Each number is 500 + 25 x the weight over its row's rms, rounded and kept within 0 to 999. Layers, rows and columns count from 0. Numbers have three digits each. The size before them is the row's rms in percent of the matrix's.

# layer 7 MLP up, 512x128, rms 0.257, rows 291-316, columns 0-127
092:476511476536511490487489519496514484472455523508501472512458510529549486541499463485489524489489467485476463528488513484499483468529526456513477551504466497532484510504481499490481465517545453457538484504541529485511492474507515480493466494503523494459482477487476503501497477494502524538489530479515509484486500483543477540473514523513460498441506538476518473522465492530480560509458
098:472547464509483522476476468529540468542494520511488497478515518483544514504421509477477475492522527485498501499504495505521506466500476527491529496519515519535487498509503498476555504521532511474516498524498493483483539470513545482494500447460522465506494525546509483504525504478491529511499543520507522532496441508479472487484537483464506545524502490525479467520547464476468519523487
105:461529482525478538537513494502485448528485462525490538511441503486485458499534514508543507486515506517506478483504462451511501501499495559530502515492508496486521489516488475492477493566451504492464474484474488499488510481497505501481504466513516546561516494473476508530477485473501508541518503458556517534484461496483514512495485542495513528510466557524505505481480492510521524478496
106:507494525496505480474546504547530487508521517499451565507492493504536456487487486530513521514487484475481477467529528449520516467491519486493470493514509511522508476521521505476490520513533467468524488475520503481496547501504530495502541483536469469465556489494511483467545443505497457501518525498479491483537506498517469444549491532507499490459478497497487524535527517507510539486488
098:517475497508483502465520519481518536498527524545475489499516529470552505497505473507477528483524480476554509476488511525504501527526496546505510512496469501547440517510495525487517504493519506521518469498520497494443487505557500509483533509510495472503516497508489503512492473489505548527469523465484433524438450508485524499520503496442460528522483484511520497482521531512536483531460
114:509497529519487534529468523492473532478488500498507517494517508496465478495559512556492488469491564475450502506509485525512513518501461459511504485512534505531530499502468506534533483476487521476491493512513524491504446497507441494557507441479506491465487520511446470470444459481507496534446481479482505486506538502513483502468506501487449489479511480501501485507510489496504473477505
093:517498517503489517497516491520512478470460495541505491506538507513509488519489487487503536538519488474487499510490513465475522504471524457535507533501497514479507508524525511452524537486533479473528539518513534490507574504513521510489482497526489457532493504501496522493434514516531471511474458531467516487534486515570481556486498506471509503465493565515519481512515471506529499454531
088:485531501483523528459495509527505535551468495475514512530489517475494491498556527511514535535540536448495465498483437507496499521446514485490509494492505505537482518509513464519465551502510540488510533490476514479476477490543525499469528515526511504555476519496529516509501457508526487476450505519496496494507499471448493468495525490508442522476491527510467506505481521475478486483487
099:505526521509548495520476497472492504502515512491461500468499490481525415490506495471500520492468468503495506508521519538459509511478551561511544501523509471481484484514515508522485511482503550468516509502468497516489502527529486478498511480482504494495486533435501485491477480536537470468505490476555530527533513528526458550519504478515508503538488510472535461538469527506514528490492
097:460489501533519450457485484510486535444534508527525484503483522537475495514480502507491494497502507493459470488479517510516522527533519534472469525452456501502505523453500516524507481484501566559493474499515493518497457561516466484494538501496506498479525501544466457465514511472508504477481500510525515486512493523471525481466476459484485503513470478499488476539475490541473508504478
086:499523524508470484491483534497496467521534514448492518498456504571501445491490522469522518521460501476506507511513512523500511462498493507491465493472489524471467504461451528511498525517534521546479464497476543491517489501482488494494519477492472484518538494470512544478481505519487480450523535472466489513504523500540482524489490525487488479451483477472529513503448525492493463457540
094:511536480515476522493515537504503496501524469475505480491511559493488528503505513482496493544473516503483511539560518503495484483463507502480540513481484533520511504497588508481507532532511537476498504492491475442510486496537508503477521460487524507438501504462524541489513535535507516490544453501455497515477495512495467499553519505491484542525496456515496519493492501470506512458494
108:517503469477454482526496545494493530472502522489505529481518550519481472516528457508505513510485473483472512499456471514488489515465490527516474521432522499490466538503498502487492526493528494534511488508505524490504463469523466480488515435452471485530481459509522480498535539481473514506509470425514477534532515487499505481527468490450463517475497528514480496485504536507501480521504
103:508483528520438501488514527557520467474506504482530469490505510474500491504453497509497500509512500478474465453508497515529492445506483514493516532479476515544497480545514504472567523426487489514484528512514483514524527481502516549466482498539467532473516541519515489507534513506520528536512518522504494505485470543514536537469444496490514507521478511490483486496495502536511479525504
091:494460485545498515507495500511520479485536494515447479519534496478500496506497476491507497466471523490471483513541496466519462484506495499530481492480465478527482492467496540530536494505501503479541497500547516489519523479498503490492549480496497462482487493498453479514473503533525515470550490548540517472545446467457497518489507515469533500520465520487476478468446509499522471506568
101:495542451506479496548504522459519482541511472499536476496512465470506504538512521516577511524505463517501474488462538499518553506522503497502513496516512494523512480507468489489493512482474488492516505498462504489540529480496497556500513508473529496527466497493502492476509489547421495483543504505498555516474485503550522536495473504505473485500504517511495493500559506484524481453489
101:464519484512515480509506487472502483480529478461437466475520485501506446469518495485530475530454498505513484487527491507483496466515510472494497534485561497484470518524531472470495526477482476526482471492505497530520487516469518545492500468530528529478544521496494490457473484527446516483491489481513446450515491511476541499487480511495550496477532517492502517507472554474461505508479
098:480506540489496475496531448511491481502484471486496463493509537532534494501482486505511509461505473500522476474500452495465476525452542509560535480509478494538517525526462521548516477514522482485485474512548485498523498492525470488493505518505485454516506464479483484515495485462459499526492461549506504546510489536508528456480490460463499497516552491532504504493474510459488491536483
094:483495490501472500474523486505482492494514489523474497496478527498514518556485538524503483556480512490546514519494491534494474505482465493467485505531488507558514469524468481510504530546516515488537508523504476506471480527510489531474490514499474480495523412466454526515515535514489482486558458527485525504493459556487520474504522522553512498488516488512508525449502494473476520515487
102:500538510510480455531525491476532495503526475492471500471472525521513540513555501482507521517541508494530524453522550512550524519475488488559520471476479502556501513478500523507523521520502507495482530555516503479496524479535527521443524496489467501517536484495500491504519505512496478530470505486522521546538504488500547540520514542519536493528493489500525473504525533513532530489510
089:492467470497538527528507500477477509491489532494514505505492508477470482501554470454517502518513472517480520484477531495505481482515522481468420478488496494515506505468494528506515511501487504467458514502504495521508456466463462483519495471515566519461516503456545471512459485493473447486533512503512538490503498511510451492432508522481497478487547489483492507469527516466503464482502
103:476509494492513448514489526481524475495530490496550545537522481492537514526574492508503502538476480487521500505478458479467488485509467518505492496495509451471514474536508513481483511478465498480510513496549467497471510503556478487534504476461521518523491433520501469528486518509523498485449543515502495514515483527489519520509543519516509524482526508439486479541482509509494479504465
090:524533495483489481506498503486490472492501447561482528544484513512465502519487486512526446468544495502509458499490485577463531477486475518487511493511503505515514507484473509546527455504490544502498497560482462514534511481524488548528507487467534438479528490540459534512475507483470499493498500512533502466537529486518511487487483532501485490493486528523474492497508505478509503516472
095:499515483528469482513523485487515515531439495483512505455512502470498488470572534510525525506513534502518501551489464491543485512513553462508491505523489528527548530525499484440502479503539499495509488513502481552498498527509521537527528481472498498498480550487450444495483514499522557472492494496472532479515481502472498481497498514506485529505542491509531480492492467515541480500502
102:504540532469488489477500482508503459506488536543481477463507530496499478500557482491482495529469499498514512535499515527482508526519478524495479454481454484505460485498502525532510463505525485516536483530510508569543460504531481537459520529498491473491538483515487490546503496481512513472479502537493492487481459488483516481469514513465495477485476544500517501511497481483488511527412
102:463500480491538477494489516500488497471491500477511492464466509520533453479522496473477490486489442479485460514512531488486525501494507489445532507523487539483466475511521513520522503513469455529470454478508512512538522488484471509508493532509519528528540527509496456524491536486556512475482468495500467516495543544469518521510482505482481441531483536531505496529494444523493515484530
# layer 7 MLP down (transposed), 512x128, rms 0.266, rows 291-315, columns 0-127
085:485531493497487513520544509509483484526539464471523504555525524507508499470446494466477518480496498504524533494489487524477454524519518526468506469455511539478525495497517530449481550510507516517532499543511491477492506480492474502495550507528474504477520520474557503486495531522506469478493457469522503535468497502452485527523440490469500476502493493468525508522501527489507492447527
097:509528464529547541519491511489480505492502498549502491509504528494517524515471499510508479491517516471480527441458510521448521471495513525517529517537525519504503501467518495498507475536481492491498536503548518529476528501429512467453521504503532490531472532473514505506485511491466507475468483512504542523556485524491493557489495480496477574495531510497452511498492516474516510513497
104:496459544467516478575511527554517486500466489493500462460514496488515441465520506515503510475494518498502560496446518514484446455511510503489485510493494485502523513486516491479492522498517454487585479486492461491501489508544505481515494509487492515516522500504533509513485495477499485476501477512489492562480474500464503511539507500523520491476496462548471491528473523511490523474497
121:512522532485489500510466457506495497521478453446474551475528489478491490465489500500503513494518441503558452490512501491501500501506512500479500517507496487546478508501450516478528496522527523503479493382467469522465479526473488477495505493517458468501527540478490530513497500477485455516477521500520478530491500501492516500532495479462476492489511491494493468467489507463483489497483
090:480489505485495510546527484511498468522491503491522501485476501508476468460462511486507478556511501487509517512493473464462450484527483439542513511531526519445541521465509430513486463487466484495492525519514482503487484543507470492496505555493504478490500481505485508511437528506478478485482494530545528510523541520529471516537501505536531474463507486514514513499499511481517516458481
128:482489477544488518486513508507492497476505542443469507509521505515476496503504471523536538491509533442478490515504491521465540535525449429499504530503481498507522510495496475502519480491487480531528526504491508492536473514523461487519495460505502511498513525501495459459466492512535473480479522551511500530533513483478478461514528549538484508512522510515513425517500448507491473515493
094:496535496518486502488463494460488515508517498440506500473457489500483478483520470512492492472479489530459534500493524474470520497507540470518519495519494468484524451488454482495514532534483513498467512459499479459491505449497520458448538505504507514488471506496516509518502529500471504450503464477514533518481453509503496518514496497530536504539477479486465482481549533450486530520445
091:539481474494467474495488534498536521544512512521493472544510496480481529503508527514487494513515513528506519516538499497490467528544486496508493477486509534499471514491499454520494551458497475527472495478522534534528506517483488516530533521538461493490470460473504486484485474509514509516509515537499575474505522454449512496517510491494533502536509518518524504520499466457515584491484
107:530509506490524501459496524503550521481457508465520486483521477503502500465486469460503492466474495513465497460503493502477492478480503543495471507505514467481422505533507501531480497488533476547496467481494498506483494497505530455498519492514505492525531517482462463514487543463562500531499509489519492474505471482540538507503509508536488519578521461483520467534497496466507472488526
105:461494540502498500511515532526519511474430512479476463537498486509502482506514487505541511508420518530525525513508482492492501529502501510466510497473462488505537512469496469509504482477503515486462530512491461523543462479543466514477481504510488455505480476450468479444459524495507493509472514498511483505486502556532484486527464457523516484525484505509470486539514473473513484525489
092:520488493509530509493453503504485440485494519487506495514542489498485526493497501483467457523510476509514482488477546527543464505520522467553531510479518525517514463507485463546511493514488531510511475480492485550485475466494495498509523553469525491496517474506509530472526449479477471503502521482509567535477509491488549528504523507554533528490469500510508453508548516478476495499486
097:476491515502522522525499484484541473488484514528484524504461488511493463503506511527533488480502499502588485496465462514514506565526512529503484486493470517456505514474480510528497529457483472502502476538510524556500488514518469492483505499510550478553463470551502504498548526506505478493519522486475488493510534473529483477493509503478501489541495555475500494465498459517479521524534
091:504501486481499489500535498498506456530519499509508513501466507509505535460510514476489471473493517486516505526477561473496527495506524495500492509517476492480500459496470511489526486518462487489460482495492451489532537520509510519476504543517494484507460526483518514495484530519529506544483472554509502469469479503499563546453532473555513532496480498535508525455520468471545454452480
098:497492465494472519495511481494524531519487507460484516499493515517480489512543522504488487474535516471484518551515501445481470519548514484506453493509514493451492535415503519519473489502531533477501459533468514527499525505443509474523485514489506490510506473494513468482464478497462488499488482453511486473523467484513478498499543505498493448505509520536505520477493494433464480468508
101:497501494472516481466502449527502485526480510487519536478496505525491504502495502486484499514547486515500491540478487507500543513498538472488543506538525506497533476478508452538483490490493511541499509521474490467478482495477535498504459515466535523468529535460515521455482515471488483484471465524517473560437507489487505502518570517485466505479520471531524558485502476478475500501530
110:468528489524502520478510526521496496498503536497535474530517459500493498564477458512472444471456505502503501560564506478482477502469515479550515483538476507459466509494504474528536490497522467496540444502497556490523505509467499475462483511527507468517506508476485490497492491515517491515505417491460513493473477521518511499550513524499507503499490497509496509475509488494482477492512
099:438529482515506524495481450451512479528495515491542470536491434456516514523487467517515504474568491520503489505519518486507503537497477499498465487436540519517505489488499459497484495473507525496532491528495507513507520455469502452545487525500526515494513513466482497484463477464492524519508539490549486508517477510524487518514505474492481507479540501483529488507456532502511466477512
083:489532520460529490492542581489513551479488521534516477525522503482520526514526485551501517535521502502463534521506490503533521418551531481479526506499538510478509466473509478455470462477498512515478502509506493484494513517486519494500534468497510530540470510503515501498520515536528517508539540498481477460471500494505491504508486543484512516501466544504511495482481494536472517481488
085:519499509433477524425489547479520511502511528466495546484528510538478470500527489535515499476459499515476510497517488497499470459523486543493515466508503474561506492474524508505496489504465515497500484530457504473562515501504508505508512530495486519523514495516508492511502468501500502525494529533536459502515493491533529551482507489502474509491493486512497522524542462526496440456452
108:485461499454528512482534473504537494496539513491505490508517497511518510488496485501508487555502469501491538446486524485525494489499517553477475497483473529474498463468454523519474507516463494482519558517505516539476490516515482506456479512534521478535483530505453467524523514473497472509521550495510514503531516506522543490511467520553482530504481463510465508545521521544510515470477
089:501545501522505501496496517477512483551482483506473503504549522509549547445530473511517509526526511478501459547478474468512462489504477455533496525482531522461541516511522471536482510473479465513495452489512483477502464476531497493447500504508548508505455498512484499498511510564520499522494514496558503488493498505536529505510512444531490532489521473523493487519500524481487501492495
100:504510494518475493501529507514485537500486479487463487502505509511506461504494532491489486488483533516530465479500536546510499510498509458477528491483504505496502524477512479517483441470544486460533518480491526533498474500455503470476518559551483498489491520448486547456506431462525511502498503460503480507455449464509516516492462486526514491530533499513549547490482487521508516512502
094:457505453521465503474485490496495513502482516443542506501482471492511433522495547465506547511539512536501497499510522492472505527543475492525530485496515515498478478529505493500450463500492493505522437498502481513507546489522471530499486493496470538518489518474523445509497495507519470487539502472486523525465536535476508479511494489493511535528536504491485466560489497546509476509515
091:507491504503481473575513496454497482510521513516479511533509516554523480516486465434514503511530503527511545458508514477480511465532470462480485484488504475446463534486469499542459481497507515507520503497463495489485474475490555504490482494519492519466455473488479489502514512540474499544511466453525506495483480492514508504535527467488510459496523492526493519478497483487502499439510
105:515491528523494509496478517487499504516490478483504481499518545494462510467497497505537497507457463502515480465525531452495498523514489479492540498461474444476470533510482477527485497479515492519547553511529525556487438500537483491465492524494508505511534492508576552536488510501516453530499532479486489498504491454528499494516527512502497483481511457463506461480539508476494497499486